{
  "n_layer": 15,
  "activation": "tanh_gelu",
  "bias": "all",
  "init_std_o": 0.00331,
  "optimizer": "adam_variant",
  "beta2": 0.95,
  "grad_clip": 1.0,
  "decay_fraction": 0.807,
  "seq_len": 512
}
Each number is 500 + 40 x the weight over its row's rms, rounded and kept within 0 to 999. Layers, rows and columns count from 0. Numbers have three digits each. The size before them is the row's rms in percent of the matrix's.

# q: layer 5 attention query, 768x768, rms 0.0193, rows 738-767, columns 512-575
# k: layer 5 attention key, 768x768, rms 0.018, rows 738-767, columns 512-575
# v: layer 5 attention value, 768x768, rms 0.014, rows 640-709, columns 512-575
# o: layer 5 attention output (transposed), 768x768, rms 0.0117, rows 640-709, columns 512-575
q738 127:469487420537504529503497473499513547466486530474497536576490525477533472445533498542522579476492541472670507453442460533437480495462460479528526521443456544489512494506584581540518534512507504
k738 106:542529512458584498538483574532496486541570523462525540436492480484560514565522517506474495538560551458542473556452539450459476486505525512549497446478488444531510535547496481534561456474481448
q739 136:529521485531491487538484518533585489470556486525507510555484521504457582561545559562478459488493452542540477553452484497507573542522504582530512569538440437463508453522544457487486411550495528
k739 128:496420524514488540456525467428521531434487477535560455566472490500419496445453526466496493548480520546554516523528497474495572460489503544533499471541496465502480470516459500428585481530462572
q740 133:576532475544514486454476507525456531515575509493514518517466477538478518600533498372579468449470503540544485520420485490552547564479547502566522561490385470485535582523497562534445435511486458
k740 137:498520524485481502485494613503495482488578467459516562493568476464519518500444459496503434507532465550547512550507477529514519498483563460572503453553458461550461529531499511417380541484519488
q741 130:498469536484512448516474494515463517483491595502514434518500530478562481480453521479479455476480565503503558519564516440497432493576469412526557449562543519508488553471506433447516575522456497
k741 136:500496526523515493516480468464436515535450516472482500480418527446492495464457456466517485516557550459546503557494533518521491496460466464492536562494527568474445533522515512487689466503437517
q742 137:537438485460532506530518492480486521496557499511483444535548471461504522460517446495528468513496428494425471429461495480444471551528517490533511478639380500415389477460441474571460443604467525
k742 152:492426474500496506458509536440475547481507486473402577483432524481471462485464523509513451443494487541498472444447555526489541428521475509599456496573485508422471503515465516448515498539471522
q743 131:472459530588513529462541505555443500561477479505485500451497510506562451438474444467465451525469550444522499572533470476507415405520502533511556489416560555545508550530554539479516529461469512
k743 114:530493481486431520529492369470487508483504492473461488453421524491529509470520503520509526495466578537483465511480476480521517467493452516480472520460485491540565457474534529489578551522472478
q744 126:520503528463477571501506520491424583433518479490486457456502435450473423496500528586474510474470488484455464507549579507527519459502491486567464432505438483420455490422381492448486531488435606
k744 130:531479488501507465485487497497439569465431457465392517520465539465551452460520512547528541470550439502480483519559497505486558481467383528566453515509530530461464514505435508555663536458489506
q745 118:553501516499462503467507531508481510486525447540493462538449508510507533542518494432521445540554506563515558542452563517552553505524511521615458552515510521526492411505530475423479440500457439
k745 115:482517559473473488468475337517534513462568497552505507445523559524470423493454486512428485517501581586493555605519553508494542547453475511543462513530550517511501533460474490434534492564528532
q746 141:507597472450531498532470520497537450529563514489512465534598494505512459484496476554502429487492499579432525463449523510473526538541511513505514519606558424523416426467410532542483440496492463
k746 130:521494471533521444551469576492518545502460514485480489567541562546397460439463489435500437486473496559460573499516580491504515494512511551524538485570472486503427508496464507455487492461517525
q747 126:492451442427546458516401481505470536585475559503494523540513493515504519535519507478528492478554411466492520503519516557510524542447508524439491425469519544499408466517519504567513563559527520
k747 119:540448494507511448508466450549476447612464552600528603531452516460460492490510508417455477498552420515498561496457476521459488566563576471486476481492492552477422500509523526542501510507430485
q748 123:489518509426503492555455527533521487503481512480508451505533464473481512496477511551508507499507496530445473502504479556497500489492488516511507442588581436462493489483439448470493443505485428
k748 106:496480515544486490558491382508554473454500568483503493580476572493447512444515486512547495452489518506445498491493567465559454475553496458501524533539444462435483524456519504530578485518543573
q749 138:531452466523495552442554487517493567452517487526476487516486474458516477604503474477471474498532512438470510479518468517450522462545545486611479497546402500434506487439515437497513498570453476
k749 141:543508518450472494458520549419453546471481473482394577469456537424509552458486566496550536461492480529488476508476456556447543423486478490587452494505464503495492555510462505478544520560507545
q750 143:562487445463490464536489486566515468538594458479477483510520467505481528487454501513464363532504476535405522495483505542483514524449502574542395548574473446537396386549411520443507487572561454
k750 139:521539483481536542478499511448462541492477537489499469581524482533440486532525484477455436503457466533443463496486544512501544461551454477504433504532481467501453512437475500506429472463516478
q751 126:447525462413511485493556499451543466512534493498486542483486515531490439484502548504490548494495459565419493461577515537445472480467496493400452543512450450426478563443459558502479598504506567
k751 118:505488453482506505483485575505478454511571523514532435544527484538501504463502473483535476527489432457473496444516466546513489490501546510493477549519490494488451506493480464548357516482528441
q752 132:509434554520523426460566492506520502491506509483480586456497545500504470435543476546496484470428518542479469507460460510470505494490484458556527460475448510419567527545497505515512409462462488
k752 133:532517526481492528503472538515489471479465491469484515499499503497480492436492501600564527464486428460522451482407449513512486425509521442564575496554491541412499500565460483531468478489490483
q753 131:538466538495538461552472511503423606492507493522532421494482463440505477560483510530425462481532517461469461522567583528548484493506481466558481441475514457478365492428435401529512545516509541
k753 134:489549472465466468498476453533486524472450465476465555549529508470502480441529454474505516523518456475452510534542502544530473527504423541508469509501499586468462495515523480501524529524463535
q754 124:493524523546477418502555535513473446524522494575508492578526493503485516431489503546490390484479553479413506467491524501572531517516463544481449488490480483538458445578519529491450493515571576
k754 109:507481485525454531536500602478528501480486514533552444536471443545459529497532504489426533527513476457462439554567525452520546450516485510483532516486526549501477519465453480500565516531467515
q755 132:502558541542484481502502506549481488477567377524500525477533527471443447545502478509429441476424549494500488488472471562489558484501504491665436485488486481548482407557523486506496477456622502
k755 123:520581473484521531543552496472468528462466492465472514556563480499475527514503475496487519515424497491422505494502455460462477501472415496575497533502501530534454535465498541485470496495524507
q756 141:483543426478461454467484529550507474576546490511535496516524463474505520461454486464432449478521475433450502480535499485536415573488480483514527413540473463511474513597484514528489488544557502
k756 131:515568493477406495533520504503525451523550501498550510548507492564494464462440414446465447511457470511498433455475514494519457544535507550472514509497490507542478510534539505506552485484513457
q757 132:489417574502497468549454505533529527550505582472520500526477454542566560449442499398550420506576465611492568549525529490547413549507552522443522430560489523467421457536417559566495468602466419
k757 124:542446509486467442482520515510560496484493500543515524496555495504436478446437515448452494459557495546523575485454583477490434529538580456480499534567539492514468492534485507513376512576437565
q758 142:560442479479512539504574478532454552448440592501542509512439492478520548574548512518464461486563514497526454446509561519475587501477486496489446522418448523404418433469484456501531600510458583
k758 140:498478492440548494521434445490429524526506496502517541524498532447516446492542538549488492509554438431556447497557471542453543491461485495521476483443489597451432507516495497499513571533397501
q759 128:465499493431570527487575524456529523411516515511502475556562531448482564531496539510471488482533510509484543460495511502449468452556483514529445515587450430492415448420503463506466536488477531
k759 111:555463439536542474534499592505482515464498547527479487513442543515512495483531503517493522521489539450444526497498473518456526427499465541555478510531493525460438523504486492498504458553467567
q760 143:507481488461492565499507515481419500478549504475487518486560501400442437527451471568516510525464436532521458465575523503450606441466485525560514568487419523463389487502502470519487610505502561
k760 127:515535453419584538503472539459384511493483484461460471529504504454473453547566540516498538495532439467478427445478441485462598520493427490516467467457531533429468449452509508496468541485520459
q761 124:443533493467495522427494530417497493478471464500529467496475463568517467566425610491503528497449418522472521509497420527484492507535478483558477535534567477474474499493488436534492547483489534
k761 112:530579585489526524521477540465538523490509553528467498560502537478517525528582557516526535512496486477454536512531543505527512481456534435482466509537483478461489568479460429523568504469511477
q762 123:441537565520485501545452480539474482568487525454532510458530493489490480449414485493482409502586455433439523507536464524555418492459546428459481440528593473551472520459493469584520518450565470
k762 107:483481498583465446534526481515533428520497505463460488508454532519475494539466479427479494461464549546436541500520547518524453541560470464460466572550445445505508516561512564529577489470523491
q763 133:549500466519478519477450520494548486491555422489497488527495559505468489505498434518512506474530540536588541492445479444486616528524511570501482564528460410556524451534595549482501435495502451
k763 140:469493519511537554500509508424571498532577487521542484491519531507472483528476452466481496549438574531493495511441526515494537473537531601552551514471508446504562559480504500447403461481505530
q764 143:513535472441553487524510524540445524456537600484481447454516496493568488414513486561491468537507529482393482513523546543413411476495512474465481481525550444501488567392480478500506505526502502
k764 143:483469464456458462518493504511553479447501507523465474421438511531469541458474499499553500470513535533480555467563585516501432449462472528483438522542461526490505522451482551444499531505474546
q765 156:531541515545441480476470478475433535513496470524494528469460523539548492432486490505573491493585530464498507567555478517631487516490503495426537463447496550541579539528414502514492507503495489
k765 153:551487585489388467451499590550529503514452504517472506503450485498548481487476515495528501473536423506544514573475438506551474499540471515494560523476495513488530552604468557495499555516469501
q766 133:504539532448516477492446447499538481520503501473512510503538505441528437586535519484438557562482482459497465454540521463507543518471486459473549462497582542533449477513503449556526565433545529
k766 132:466560488526569458564503415499500494488479461461497519518527497517495492492517476496488498475511459425504442479509496528457458532507547515457492485414496491437452524465511477561500499498514452
q767 136:428613434504525499540583518500526473446481509455465514445512466506526532405564464552491540498464506476503428499437512524523475473508503573520499470455421456483521502495482475466540454452492504
k767 135:464498413497463517518591555568543501484493508443493493477506501578484500439472431568524480484465500455444424381500516437496488511495400509551495457538477492501487478527475561535503516442489509
v640 107:567557471546428506502551466486546492529485487497493436511485513506507483507526505450458505464497525478489435532484457473557515484479461528482463519481531508522497472491550529460475506559441474
o640 108:496500541545475463461556461497472510553494522535472513476467507535513492523512478513523473455486522507529501446486488386520343529498531501486509537500488484539514528533593491539470509465528525
v641 105:516515496480441457525509522546525519419525434474495538546524498526558491508474509558496460553443553489497494453519484548436502508437451526538512494476555502513428515543479470445504460462484471
o641 104:491521539492490499495506451505468511530559393532597518517485499485490457450554556548514491430467517472482499461577548495594479555530505548555436537402461473572484558557462449506555510459560500
v642 106:518548503575492495446504467537542425478508522492517438473539529544460531479398491516516441510533467478550565481556507449415530504445569507531487458448571489515434500486518522536464477540525496
o642 110:557502539464559534520422476510454541542517485482542541529487525412528556456512533475489534444448528577483521466446495471533565396476501561522474539477548433531536580524469429463491452499510423
v643 111:514549486473526503494526548427547573463422444486435542560474497490486476519570522440508461497494498485436488529499506527436505515495538437496552565496560581455507477569495547481512520503480535
o643 111:519514538492544423536464500488488489569409546508550477429509531532558451484561479466510533463553439447477461452461505499472454476490539568453481551467558464502586560564559571531506493534492494
v644 109:480515498484509521521502502502465500493571451507548443566496551500461461516512461456584462528500539535515450548498521542567474586500548486506557534425419474533483417539495507550491461467440533
o644 108:506534504578546477475483441546385539472526492484482542487435527496481494540509459538515445474473584515473472530493482488583565463497517492650529518565499462542514514465571666486474535474491462
v645 110:541519483476436466500495497543511417491562504477566480497460469497512504462539509523443599565419502452535490481579442439533512461502538540550486479553535492500487513460440520424465494518478525
o645 108:475513498447490495487521472477524536514504488505452469478536502539494490484493468489513550527457508475539579509570474557487414483454507451489468504514462505447513470423495408505505527424531523
v646 110:486514437472497441529426480486498463517481576484559484540503476533484527515451514484479481414421520486513413519494483498470530471560528494595570453464479507515498505553466459513473459505466477
o646 111:498501544465500501480498489517624533550597572520496449433515509504483508452534499448479527554484523480418518541489522466498451483490507481449473426519469522522501530532511527497511448445474579
v647 111:512525499544574527496537503496543518461456481518474483464592502537511532499438561442425491470487497528485461540470476509454462495489507471550581516559412413445525406504514464520502470534482596
o647 113:520527433455456500494457476516498480558524540490500586518551553448488493546536541541485542521527479478470484410508516447452455537490468514578485418610413442468567486461515478495515492454430513
v648 107:523525536574555486426580489551562527457485458506495436529499587504440482446493469479499454484475488444505487534485533463573537437467562477478465542483487579455478470461506535482523485474579470
o648 104:524454598481533526506418518527571472419521532439456484472501541428545531468522477496466533479497524464393521520483501488467479485491501567457432473581543422515513523496407527431470411549502525
v649 112:436537525497434610595425488499507446551583463476501477510485495459511476543482518479472534600440501505545503457549494482569549520425529467465476470514527494493515480454507465497460523534522425
o649 109:440512488515524482465478437562460454487501520472473475489439554549533531562484567481529482481479555529592587409514476560446429513486530561493440545503493530512546549464604524524509462510546461
v650 111:428488559488417546543437516530513475571566543468502500513473540451469422571479522535607527558497419482510509459496509561500549529418497511483500510552572514472487510503495544517481524488471516
o650 117:491527521510559499466475490484467463482460595513482455538488510528573517431516515536453477505486438577510515437485539564549607449492489581474522536497522511469571527462608508533500513460510406
v651 100:561493493524509434422581473429546605471477463521477520493471523519483458453431473549468469525552480495569541525484534464529452486419468558532479551587489511470465513545585477533515525461424519
o651 093:525487539536530462502565566501461500459451524478507505502521457497492467468500528518524508540582471437643460490508453476483482517470481538440457559455447476506491440559501459508454505512456551
v652 117:487572408523493480515569511546446512485470540498483511461558464514540536460456501499510527552527494496463517474518503529433520444519481466445434441462516490444507525513456451477481518580504499
o652 117:464496504566491522481472472526463450459519462510549542506480508498427513499524479550521512516466539617523509517516471486512518492514510462461470499551590484560477511481461468466512429411510505
v653 109:477465531430449418519521491576521532491474442468488517508459464527457564467492471543407523393429489509510450479578457428537567503518525544491486467520494528503563552475446525556510540495512444
o653 110:568516498474435554506550542452531490535546519554423459504475469498525501530478504488482525524489407496462539531486466497449479465491490548469507453495500526519461509545459442434486485480471557
v654 111:453469522412455456418418507488492510533433467456487454529532566497438463448482502501560511450493496480558540505508487504507506550420487511508483534569563532526497474438510572551482565501488508
o654 108:440441550474537477488496550420519465631470549518518447495564474532507471445500559540491532572470505483473509472508560507603579446549488511494485475461507568425533486547464444528504499463483565
v655 115:484424530456484428578513497559426503499513558518478420497520440462478507537537531496473502486517469529466462495603488556508518558542530486449413452492538523525522435456501542488499576542471455
o655 111:520478485474433488462481536484473552493489468498504548475504445532532529509516499524491413475441491525461530478482480478560535448509506472383640521537556520527471464543507447571491523510542537
v656 107:519546441542487455456518532532473444466524495573553559493521463497463559508427484448475501597574441530474522469494480503488570502458570465500545518435516514490445478457532527495497475542482511
o656 108:521484531473458503446449459502469508454520540467484615510442474473560559378521557502499531432480483544495499428494484530484539504539507583451563543534543409467578506482486510513483573454534520
v657 112:413589541446450501510488525557518468492541425489494504533515520506462476513487526522440544555419491554546448467543412459517475549506519531484536463522523496484453548527536492531497464465478428
o657 114:457498494524544546446443520535514486465484465554504541522534501535497443535449486507503408471538570537487506529523526467438531510517519572544474459561539472464496546426554560536509484428449498
v658 112:542504475511557521447484493473500558455432504563480512547538490495519529450451472368514454531493495496570458495514529485442496530545453468512494488444486563468494413455475513510494525535521454
o658 114:487515552514453461485412451497543466564499433480522564526470487511478534453520521415515541415544510555393539500418462519494537514488503568485538499561502489565504464522447491532467490516497473
v659 109:553469442568549406528513512461468486413482481514514447542446507551474576529444559525538400451528507569478506469502542524540552475509514478464463510523486547526457477511469452458498493540419496
o659 111:554505530431498475520523500505456524511516431511483607408486506495526497505487459440590527428475450555480528531513491433480484450486496450508512525552476455501479583515462500529511478515472532
v660 101:476422535456477525418459485466520478470519523575548437460550527501451566582388456520500520586517543473489491480497576547472516543504466500552512413509456486517524513525481477451514480577508550
o660 103:494519486492501479430514475514392556433542490489463419502410511486423503471542549532513507462466591475622529506403537535501543467508497506643474559539540524503466453445517511472440436474536489
v661 103:511482469527536563423517471509566580527424487438451471491462453510455543511606431513467482463477550515511496568509457498459487525481482498544507495512500588469533570471516492579519542524465531
o661 101:425527506565511503504498606470542527520499508502489450497498456509509523432452475486439552597492561463442432577514555487554500378507488531474397474515505512484419406460519549519469518570457612
v662 112:477517531483553439502430531528513538576532563470521491589511503541581463441472484518562414457483503515513517493525421479451496556536470538474488495517497484438547522529508516486506435514501465
o662 113:534528489488512535502552453502540540610483586523501509483516450453542433538491526472476481464511447508398573440511540535508474532524476565528483421489515477515530490540483519531517549428524467
v663 108:574473514433447513581511463476495465457484538524539470463546479468541532514552477528529488565530573484559506480454493386447582487410508536506498490518466559503429450487470535535531467523478535
o663 107:508509558471494487520443486487539522461543524500526516546513477474491550403497572506455565548533446483556524489536537487547497493489483516405468456451428485480481469509514424491534534485378512
v664 100:487522567461497587521593526630489431463528452515471460464515484499514477505478505548423547449537512513471460471435549424545562563483584496528444539544448424509468465519519543467520541527506527
o664 105:559535395470502446494497575487488527395533605532548421529469564513567457477458539480531501506524491517617497463462482532480448495503484579462562516541477473490509558421534498440480472502486499
v665 104:582443456542453481491462448516516472610418516475507497484485501501559438506539590475551527433502548459551603538522472461500489491468534556503505447501544531462498558515482502429514506428451449
o665 103:488473584502499509470494426514586477519495423457558597450508488451482531544498479550466512485501440499519537513498433475487559505479535485447435567431437520517545569572536478526554475509479510
v666 108:509493505523564443465514494523511469489403548524562463483533473447605480533502536521570515487534415525475491461575426536535511477547484539483566498400507505364511544430418493510468480491454447
o666 100:433470463546457477499518391505495472496532440509507535506490468455517483567524524577480555505471492451475526492537478432518435574531480539550554395531584446468549474510496503456530599417473494
v667 117:499441425495501445550507483478509481440457441475494455465587491499530505467459473486479444468508527566448526491630597437467479509399469543484472552479506509490456479531408473511536519473529558
o667 117:520459496498528546566473443468517581540496497515529443497527518515469478469438569567569512490476514545503514575558510499526457513531496542371481429424507500494458494486496506453467448463478494
v668 107:458499484496471451488547510517484577434512528424468554499518491537492488496407519499515474465495523499453435524517576455554555498490526495459498495541467487517473552486445476509503543496547497
o668 106:515485478446499562493451486466570500410484612468498476530557507436522462498467535507475422511542502538484500526516567488422586465466513494275508429497506481427548492510505557508561483445431534
v669 112:503520516518553484548507519501501506476510551504457477524478542517571530476516529494447502407450505503483508558482521451429465509576518490515492468497486438546532467482498526489482500459430431
o669 111:534466507559508500507453447545559474625457502493512561505511545476438423495527446520486492484533512424494456487481461492500520510529537559472488465512470454508497475431471504553524526405502480
v670 114:460557511431436515508500469422520511566494520495510511481558426455518543520482440482531419568500463502424544503544509481471574551429470533463576573487520484489391463561499560479502489535453502
o670 117:516508498500489482496418433541479503443499502536487494482495498422442480572500503499479484463493467509584520540502535503536557529514507592480500489484544499497516505577464489514570502540478440
v671 116:512461558540502483499494473474494501482508485566509491521568552476449513509393541460499474521512586487538467545508503455536513431489503499466524493531463583506422466532490571447476509514496487
o671 116:459503542452502501496456475507484530449503468451485463500491511437446465468497549506523514517525489423580580499468516429493499446475500487379511559476452527479509464521512497527400442540509497
v672 109:426476531508522476531460505476588545467569530413518507471500522468506518533561452523489570530406497466444504488502470494495489504442440459505544461566543567543514572545545450426480484586471460
o672 108:367512500490502492467496442472574473523466553525473399529466515558461535474524562529495506472525497456483443426522573516523467447539490495487421495417470562530502501519471494477504510594466516
v673 105:470519552506442514523519484519500502557522488539515457486493505548521493487443533513602466511464508499471453495399534517514461474530512485474527508577507501542490498574513524473519477522447541
o673 108:485520537492491473462496462561463481532481505461534527471461515538456516484526519494495506480487502468489512440515488482422488569493521478472459627492499541534546574553502476546478461476542449
v674 103:487551446481577428478506485545452575537471528524502439507509489517471408443485432526527506525519514532500528480463564526451534490474508496470428484432490551453538491495545499572511528473514483
o674 106:457499519465474515517519499514464484520455529489485452476498488468539516501515482513473472565456493570443484555491517500518449496502488553475501519506460428539541504521499570586500525541501535
v675 104:507524478523516505478503479561475493484494466553498468539515523462473431498549497561502444459515467458538521515492541540519494492449466477504566445469512556417584538517508416485509550491497438
o675 103:508436508477483485495488478472422490498505427521465540445480504498470457540570543511515551445521470498464491480491490486480395504508482529545513463519552445454554444502443500492556616497457590
v676 110:416562452551467444460547473503458582445501459525518496575586519522565491546350489496503469530548502507499460519526458483469568493549536542501516476471457463444471558497554462553507533485506568
o676 111:575577479472515471519515470551460474470523556512507424538482550478523523475486528509498497563524458614553540476471475483478476534479445548507509545495511523567468521461551491401456516392508479
v677 114:490553470515435527603511526535468455507475486558490461542572483488541566497497563546441453523526499553371445532561521416466499456472519450466468473504531462511463486466447456509498473474480483
o677 112:505509532519524479517453492519480498506556491517516431484503533519512462469527523536566545507488517504585518511465510480543444427527493516501456449522482522553434505412534542459464497394544489
v678 112:551525500512433467489458525488492507492541497483488506486425465513452526492483507498444473502482521549469495471489542541502532555550580491512461588425546444469478529534547535498478541545525510
o678 107:481496554550511510500505508439485495546520528517525523509463516521558521393499492448531432491478434581549525534511447551529514454498529459389529535481511551503447540511545521508471481496498492
v679 111:463502499499498487490503483508490473573439455506448522471562487448561444485522496466502572490561456533469467492518479395548509471486482463504560530483503506495518540569489459577479527514468463
o679 110:488495509500506487548434526424527480554528516565535522533495557521533487494482509467482597477555471537552455502511477507470441480469496496478475516512493486532543539469495445431559562443470549
v680 105:434489438425393464473478513478479458421528538495525526451491498483410616523480594488447501498462493529451470469474425439497483459495509521475432505479527519511517485473524591539523500503527499
o680 109:503505517443513548511481467463505483535510517495496524479507503523592535428478499474536501496451507486507519546554496509418491422481525442468469503436419525490567553541454498508478477576502531
v681 112:437525564570578505478506542527512524453531474462489556428512453507549524566475545496499539531452488492460506547467585574488459448547470488476480440459461464537482523459524517530527509452492568
o681 110:451495476544511549501494540486527518541482522502526562497521472479529497513472540480515460515550567538468529571534529568401485510497519436428492446412501562542486484527485549456481482533465501
v682 108:577490428489481420429404483491540552507448510547527501543506526543481432498507487494506455545561468515504507487509522524483506500529493425542487531524444569439531469469437512488506526526589509
o682 099:536471577463417507518555523538501475483457501453493569442484426516569516549485503539449524505477466482431551490520445467538471570521511590493497505530517498472590509499393427562486512554505474
v683 109:435441508493566507463496543505544585459466465541498454473493541429554551550543493505515503498527427452502510454592528523477489526508444484440474452551423527474534492522498476435492580527465489
o683 111:459415498496508494485481394557491486474487512477520488483511412477488515510539490499519457511546519445518457504479553504579518480487474563538518488547542488503505407464428501476452450531472542
v684 108:429546481532546535408526506464528536462431570542549506413509415551564514448514445447503511550454398439556448535517456470480459520480443521520547453541560456439541518553471433495495434496494516
o684 108:495459496538446545461454461434531533512460472446500537511512465426453553455557560527488495434592467552433499507470563560510461481496490626439562462561549399450561445500430512513478508466463517
v685 105:557482552481454508461547480562497593512555554537447487466570475541494515509456481526513496520425523458389510508514554549528452506422434504470517452507519520523442523495481551466509426511511505
o685 104:475508527491520466517468515467501508529478433506482488484526492544448491587559546520480466496469479429443571552442536497533548445504543455523474493458458476423570584580491467548571467596527444
v686 111:502497488468543516461557483556532573525500526537472527543514521481512455491434479488462523514520484487513473475547473455523514466572479433553492525499502521474562565454500509493473481493454462
o686 109:454498473470446454532515443436555477487491445487504392500446507461547458485507546467546568512559468626517472519470483501512406503481517491416493600563498523528510544472495499464475536487499501
v687 112:385494499548499588558531453502495482468519489536537496453521485493436506557521585460512467492459489482544532532430471551516500554480563477562486490489487482498487424473459501498499477490545523
o687 112:527519476462498537486517524549492511443515523462479464522501504487541487482492469500460510427452495502577468505440450524500574510476499560597533470474402496474594567493517526497514515531489445
v688 110:455535485554493491496476526439541485489450432495479574446555514498513488525446512572444527490488504480497456532543465487442494482477429463495472547496500472513473480531503458536492454458596525
o688 110:512486537495575490500519541472527523543496533486529508497500524461505496424434490460499507495555458442481449524510498496583477513517479589506474452460472550509496505379464511528510530503525561
v689 110:552459517519507527538508513536486564458524445505443508497444540572540478525499478535546561526485543506565524510435617478514517534520512557463471451473495442477561491443514557506479527452481493
o689 110:484519507475546539531494465500506507532516476503529458550506541542482490536496564507483468473505562463510515496475480486492504471533501505539514454518551515476480546454541455511510408545508513
v690 104:515494534525424527531495453552516422544503483461500495525552451466471461442473556531480541476533529473571492535475478465506508568503459459495487554525452495495469478517522529543491460557491505
o690 107:531532516471534478528447554503441551460499536505486507525518563479513495570546480515479511530480534510476543485480518465602429434488490413614515505520490503500579587459505465464566517521520459
v691 107:561509529548463499487546490432520524451520536544527553551522579493520466448484513498537517503539515482567510486470522417448543440483454516510525568517511454467520534500538528470482523516458565
o691 110:509590527555475458491545519484524493463454575485446527492492586440496507593527592542477509502536479521553574372503509513480394558475488533446567486533444486496544424491533468505481476553512510
v692 110:507505581457482480550569464545508625463545529541475560530470618452488503529504440479544465515479417522506518567506490556506473490482461455538480460520521452500545546535380521530502480452516515
o692 113:484500514570470524457507475533517436507450474513554467508470512577515405521488482523500571537507525609547504484464513559530509516500527568525469566446533521522490458546504475504511507491498463
v693 109:529461489457435496480460532420588422551468451543497390492499535492440478488461542512545457492563433504454480467502511595485568495555512480486419576485543557484526441494484463538490516540504527
o693 109:507414542469530482505513540476505526465538451516493576510527453489491586437568463501478504460475470570482501498553500485598453522542496465461473518502522497547491555508444498544556455497515526
v694 102:548538522549466495522490497515484541524483507563506518538447474469555539535575476515521552430504458500438477493467480562416494496454511489474531440460514509537464519514514515540483463529502457
o694 103:452500468520482504518520512502447492521535416463458565477535477457454497504573493475490462474510542469495545460520499510455513522495475537624470486495388512522449528527495562502511534491530506
v695 109:423508462547490471429454484536531505476432483465545470519468474509496437480525514486548512453537486480508478425579450549508449532416501505518524488535557531491475530462444466485527522520473428
o695 113:466514516509543502436535491472497458497463486469485560475521474530497513505517523511551449464513525568456493468429526483527564440499496572524533505543561513489468480516521524501504466443521483
v696 117:457547431495447626483455518485519486524509568462452469544516455502444459504479498450516455527509474461579452481476456517546554508472511515497491543495448511528477518545522563492517490551502429
o696 117:513507513520492478511424531490549496449439513488496461517429495480563511457423491463513464552526504544457486568473537500565490543509470546373436518550490547488631531411472536524518553539491455
v697 105:538482540531475457566494464476508500539557559448470551437463509496506432468554522505554482521485464517461547455461452508481527534535544563494450431499507448525522494458415453497467542510533521
o697 105:544545443478482543483567532537515482466473463531518574514565524458476448515489490494491540478430482534384557473498474530442547492484531476571516478421485424502452506530450452543501514522535451
v698 110:470477525499596553465533479447448536529436565466448501464477470515528510542499506510551532532535557490501527541505439421515519469559501514489547580485558601448484507542505585500543481521506566
o698 101:479454514538509509513506602463610500446460467508506469505521535511536547523445493496459508556521419512444520563531517515405550517481501391386491485514474502463541468529503446526520467529469557
v699 108:555504588445539414518531472512487533471527453465492473536548572537528504536497521554482509524510456518535490533471440368543491522552417537494467496477451555485520509549490464456479507485451531
o699 105:489467486502517522458516478493505565460483441479554551522528577518479507509535488499449534546529492534438489420529475474515644496501483467594498502446528504533511452546459407458539543548497459
v700 105:547472561533496526469457467431549548492594512546556516502513490453434490553503497509552570565485603522553549519505573573490459497562538472457534514543476542526552500466584463489461453477492535
o700 101:462496510572565430499502446512517452501470513506486415562459465508517540471520458488516549502519555479589471528479491580478519526506502429509520549470550537568428490520523510450421484602496488
v701 106:528536527399460462475550514533477482532489501523498559508446485519526581520481494539411497525523450580448477531444468510445450561516511434481463529473504462535583543490488522441474452498499466
o701 107:509509444526488508505476504508483543439501521528564521475467479486521431461477473450516506500522538501580455454494501482473473537516536452499489504547581582546464440551446479485481548505501504
v702 108:537483479405399467474425513486500522477524546550519529472473547529484422554457497452470538511537503472599443534566486479496494489567469506487540486440489548528485501494500527531475551511548464
o702 112:518443539485474490514528448482544557518551533512476454482497440461517579482491536498478537576490446501455539456513566447586552662508510556460601454464487611503528448543486460457522560478537482
v703 101:519489580416467472532501463499596500460512511548470494513569549507532534519540492445473525499454508456490429459450511396498512475535535543480533454495477448444492522509495470456531468442490488
o703 101:477542502498506578462511527518572453506514529413421429515494505531518496530489522495518525586504540463476591471488472504398512530484504467450544494521451451439468511541587469536440497532501527
v704 112:506528526448468425403551539475550594537513512574502460579529419526472495421500466432456397424538519533421539468476501512527533482518521529542555569526498443492493491468473495497481518551469528
o704 118:529499461497467483497512491513545484512517458502548468424482440504550468531501519502565553601465531501587467560529489494429435474485483499479517564530489487473503523574522465545451496558459549
v705 107:472521548408463471474474463509546453492510450444507545512509481535539508489502464397439495515479446504475532533468472436543462485503462500529552507514450460476474524496558509441475545500543489
o705 108:483509435477492498561473502477496530629467438506480521540566477513554414497509530465552471538552509486463502490513520464474417524489508555501482468470497486427515460491534483544570620474500516
v706 107:461457412505455578459574489441566448489494557488510462531530509446555526481393506462463485560534474546486452496510545535506522436491478464464538561522545471433527469481517547541469484511562455
o706 109:460502495490511452548508502515517486484537450524549512542487503613523552454506504474522557445516450610601529485500449512453380599513478475479578464524533537539452468518527488447491505497528459
v707 110:508525554539466550555458512515506437545491439469454460553514570477478502508507439556439547514532482506509487472456430478538570481507474452537572463513509460439452498541501480481484525501480482
o707 105:538570492471476444467472558534533467494585511491511478503562528572442493535506453536433494503484524420521496499479503487637508510526486437589447518559491506491490560492518420506566478433507460
v708 113:439440473446467533471433500514465415523486561476532495408505479440527542440478495527417502428560454507503502488456523514494488454471477504484433452494584457546439489546534554469501481534490486
o708 114:555473499482514525528478476443521521579540477501483461485501483516523507407485543457545515510536458539565513509498592544502510498519461423468525490480484574500477480466407509506500462545555549
v709 110:542481476527489482506450539482523474534484405495427470524503540516439448526419602531538543456561514543542479445447462486547507565476477540543471594491524458503526490528524582427458494502502460
o709 110:504484565539484482552440524426461535520465387452491634523522521474513426465494491438575543465460431541460541523455503480577563435492480476547479592564433481475603600514510503525487475485533466